From a checkpoint of a small transformer trained on Wikipedia.
Training: a variant of Adam for these matrices, 13273 steps.
Each number is 500 + 25 x the weight over its row's rms, rounded and kept within 0 to 999. Layers, rows and columns count from 0. Numbers have three digits each. The size before them is the row's rms in percent of the matrix's.

# layer 7 MLP up, 704x256, rms 0.0636, rows 186-207, columns 128-255
097:472510523478466477480513488452531491451538503496449501535484507466508467478505465523502503503512523496485535508476508536504509480503539453491478491515483453451510621449521470442505493571511497468514484558493505491535481489469489531502483485513507501505484442503491483520536525510453518490521485468477487519530482508522481503536537534499492490513533481501509527471513545478531531533478
098:549491524466521523502498533500502529508512530500521495455492498477506505517478537460509509471520493552554463499472495492459516489494473515486479470492514494528511499500543488514470454495492525545465503521526500508443490472488501532483478477528491486486461513506497532498494486439503517492452511498533507489524487487513510520467538487512527496524536500497492498493489519468523498512457
098:494507481549523522512499524521501460470484519490515513511488500550535494532526487509505500514525526485448506524508514521466485471473516534510471549448487460462480500464505476471472498500509485511504529532505526529506525507467529509509524503543472486512460564488551494473463554520501495521477517490539472495532472509502490438482532512482525478515513508441443491474502499466541478535502
092:512484541516497516501464482454522483478476535501526578493474514490502498462509536484517512491491522526492444534506481507519486510540517500522509508555513478485488487442501532552521534513509552543468509535513547518498464447529514486515486533528510455469503492472519488461499474501511514541522510502482478484537513474530473495553469511516484500563500546488474533465511571474494471460507
113:509481489498493568506521494503509485515463505529505490487511468450505451491483508526508498493502495489499519499462482502498457493539573500525525470491527454481542548522502474524503510500495505532528526503516470511496501560518507501462507473510516487504486557537512516537498473507511480483486473480551554492461525509501481458486498516512476507484512516518495497483519493512457494524470
099:444495492481487532516523501510531446507525495540481524508531503497520501497507539502485480488542506498455448525498520515504500506518489477465454540492499493500499504501520477522489539510549523429486525494487498503510529475494483550467490463542498508523465524481472478513474502523497482508529508489553502488509484513518476463504460510508532508521529542478543510500471525505488514494492
101:510486514530476481511502468498477469530472487491523466530514495507528506512532511554521557515499509504495478518485506474498531517491496507512510440547532492499473493467530528523547459514546476538513476494508454526493529494513522459493479490454452471473515466525474517523510458480493557507515497500482495502503477498488533524485482496525471489515478542518482544476515500479508525493474
105:527469476463517470540502491499514485494500456503515485492486470485483525477497534514511523501532500472458451477498509475485498533469456491508520463496531517538512471499558508564529495471471501514454542498518520494507527480509484481503496513515529495493483497480436539466491489509541509509514477496503512492481525508493475473517516483493503481471451496487506502462493533498466489454496
115:485512506531518458476550512533485514523480476502493510510469502490477516515462497507495447475522477482493510506561500514509491481517462479500473504503467516538490478511473512463497526500495520458473491489537500464452495527470490473496493520485510491548529456502513494518509540501503489507490520503509480474497526535461507509516480514540457465523509538471507504504524515497537517551518
100:467486520489529488481506429493483507500479513455495452496520445522486485513503503508544491503527509468507492475496506463515518529545485481522491483509505504493494543524498510516497498532471577534534523509514495519502516503502493524532528505538525518502534503501499528509496499486517511490530491460516475490504474481475442495537510496481415514504493527469496483489489524533513464484491
104:508472463507496538491479522522520518501496508498492504498528491495461600494521495430522464472504479496518507495492527462495480469509477471539513478508515493500526545532527485515479520479503479452510490480473550498495523494542492520487488554541478470540508530493539518547532542513494481507514485487506466492484481493497519479471540496502513538524528514535495541491500519532470480451508
107:520531472466514496481533482511525546511500486521483492498525502512432511528472476533490479480466473476499524516489486504500485539533550551475534530535473499507482525479506558517489541466449465528487499479480502499482471504499489486474531484465497479511476482516506518526563459495489521503489514461481504511513555465492526469518539471520493505500527512497534492491499538504482526504508
098:483477537534471472445498493494499560478458546514522517545519500530523502524524461463524510498520496520506494507478520493501506482506473467504483491515483487508478503494515509523475508511464485523489492511523539506498541502483489476462485505549509517511491489532523513486473521478480484526523533518533442534497522528492485485479496493508447586490506544523504515439495521510551502522490
093:485537489492514478481502471496524520478494528514493463488475499499431496518461521473486568523520515488481546486523481502523489510536544503513487478524522493504477484556471510504471506477510514504498514472499486466464476568538486512532454504490496527492529480491507527490499499465502483499516479513499513481509507523504532501538494543443536469491484506514493456524500499529489488526451
106:537493541491496483496491531461456500488503496527521521495510466448513478476465472506483495469470494512478457511527511471491530505479526502472529533479512453506522494498504521532464495546504478497518482505497523474486461475470509517503488494473480471460483489491445473507486499476511515489460486464502524514482475471495510453518525471520543512473470492506495544515524500497495505488482
097:504530507507514540505499517470549512481485538493493494486474478482479491453481527507482513502509501524490554490514475500440502531480482499502527478510520505485515488520496509512454489481458491512505504465504519527487491500544500500505517464513533479466535501547492501511488487494480496507486544458542509501501526474526463463438514506474496522510479531507509462498495507469499508501462
109:531515493522436496489513544519492479467539508513470500493482518508479518527497516476465491501510511480438516525505520481517503461520527509503514462494505534514493511520529486482541478515520522468489510482527552497506466476524504454484496510551487504536475519503476542528500478521532507502521484499554544483479526473474528481488501519465473530478486528459519492511500527503510479493473
099:446542444496513483470454533508473491478523513522494480497502491492489486498517504531488522510529466521501512436492500496508515504484486507522479485387447529479498459517517491516526522518484507487508507514519445491514524504499484510541508508558514491509476533477494525521512510491494468489487510545508529472448498510508518492520445469469533489505474463462518473557490486508493496482544
101:455513453492464506483552473483503505503467471507530524489492476521465472478475469537456532503482461542492531483510494535438491510540529557483476477515484506515509512449513490509460506504537428456547518536474466474521511514503509538485462483532500518515482518574507501516474510518497480505493496532504489511467528543497494474513524492479538520488485470510506525486483524549521491463519
082:492452489494536543521485500521509504475479470465561514503534483517504513496507490468511471513464505525520535522528537499463469491495510495551509527464508481507516512480505525520479479528506497566493503490483468524528532500540474480491478535484528490520433499486517546484444464528523525465470513521502536498483496452498557496473494498530499503494535555478491530493507517447482505484519
102:471494479527491501520500519499526488461533499530521452472512518539480539524518493535491461531507472457477478495465483527495477484510483508521448483480547549508500487483514516470489486451527482458494493534522454532498522504519529505518444539489495499504507532485527536514565461513478489485471536454475555482544472487488475519520521497526515497491469493494506507529525463509500472460514
090:514492514518493550458509493504489486439515476500499486515518534524494508540489492507526504491485473463511532543526501518526515473521479511509505481491523455489463491506458544468476480479501549496501505485476501520507492517505495535503464473435520529491572540486515496479505467454519470514495503484497533533538429506512548511471501483501510494467492500537545517472490495461486457497519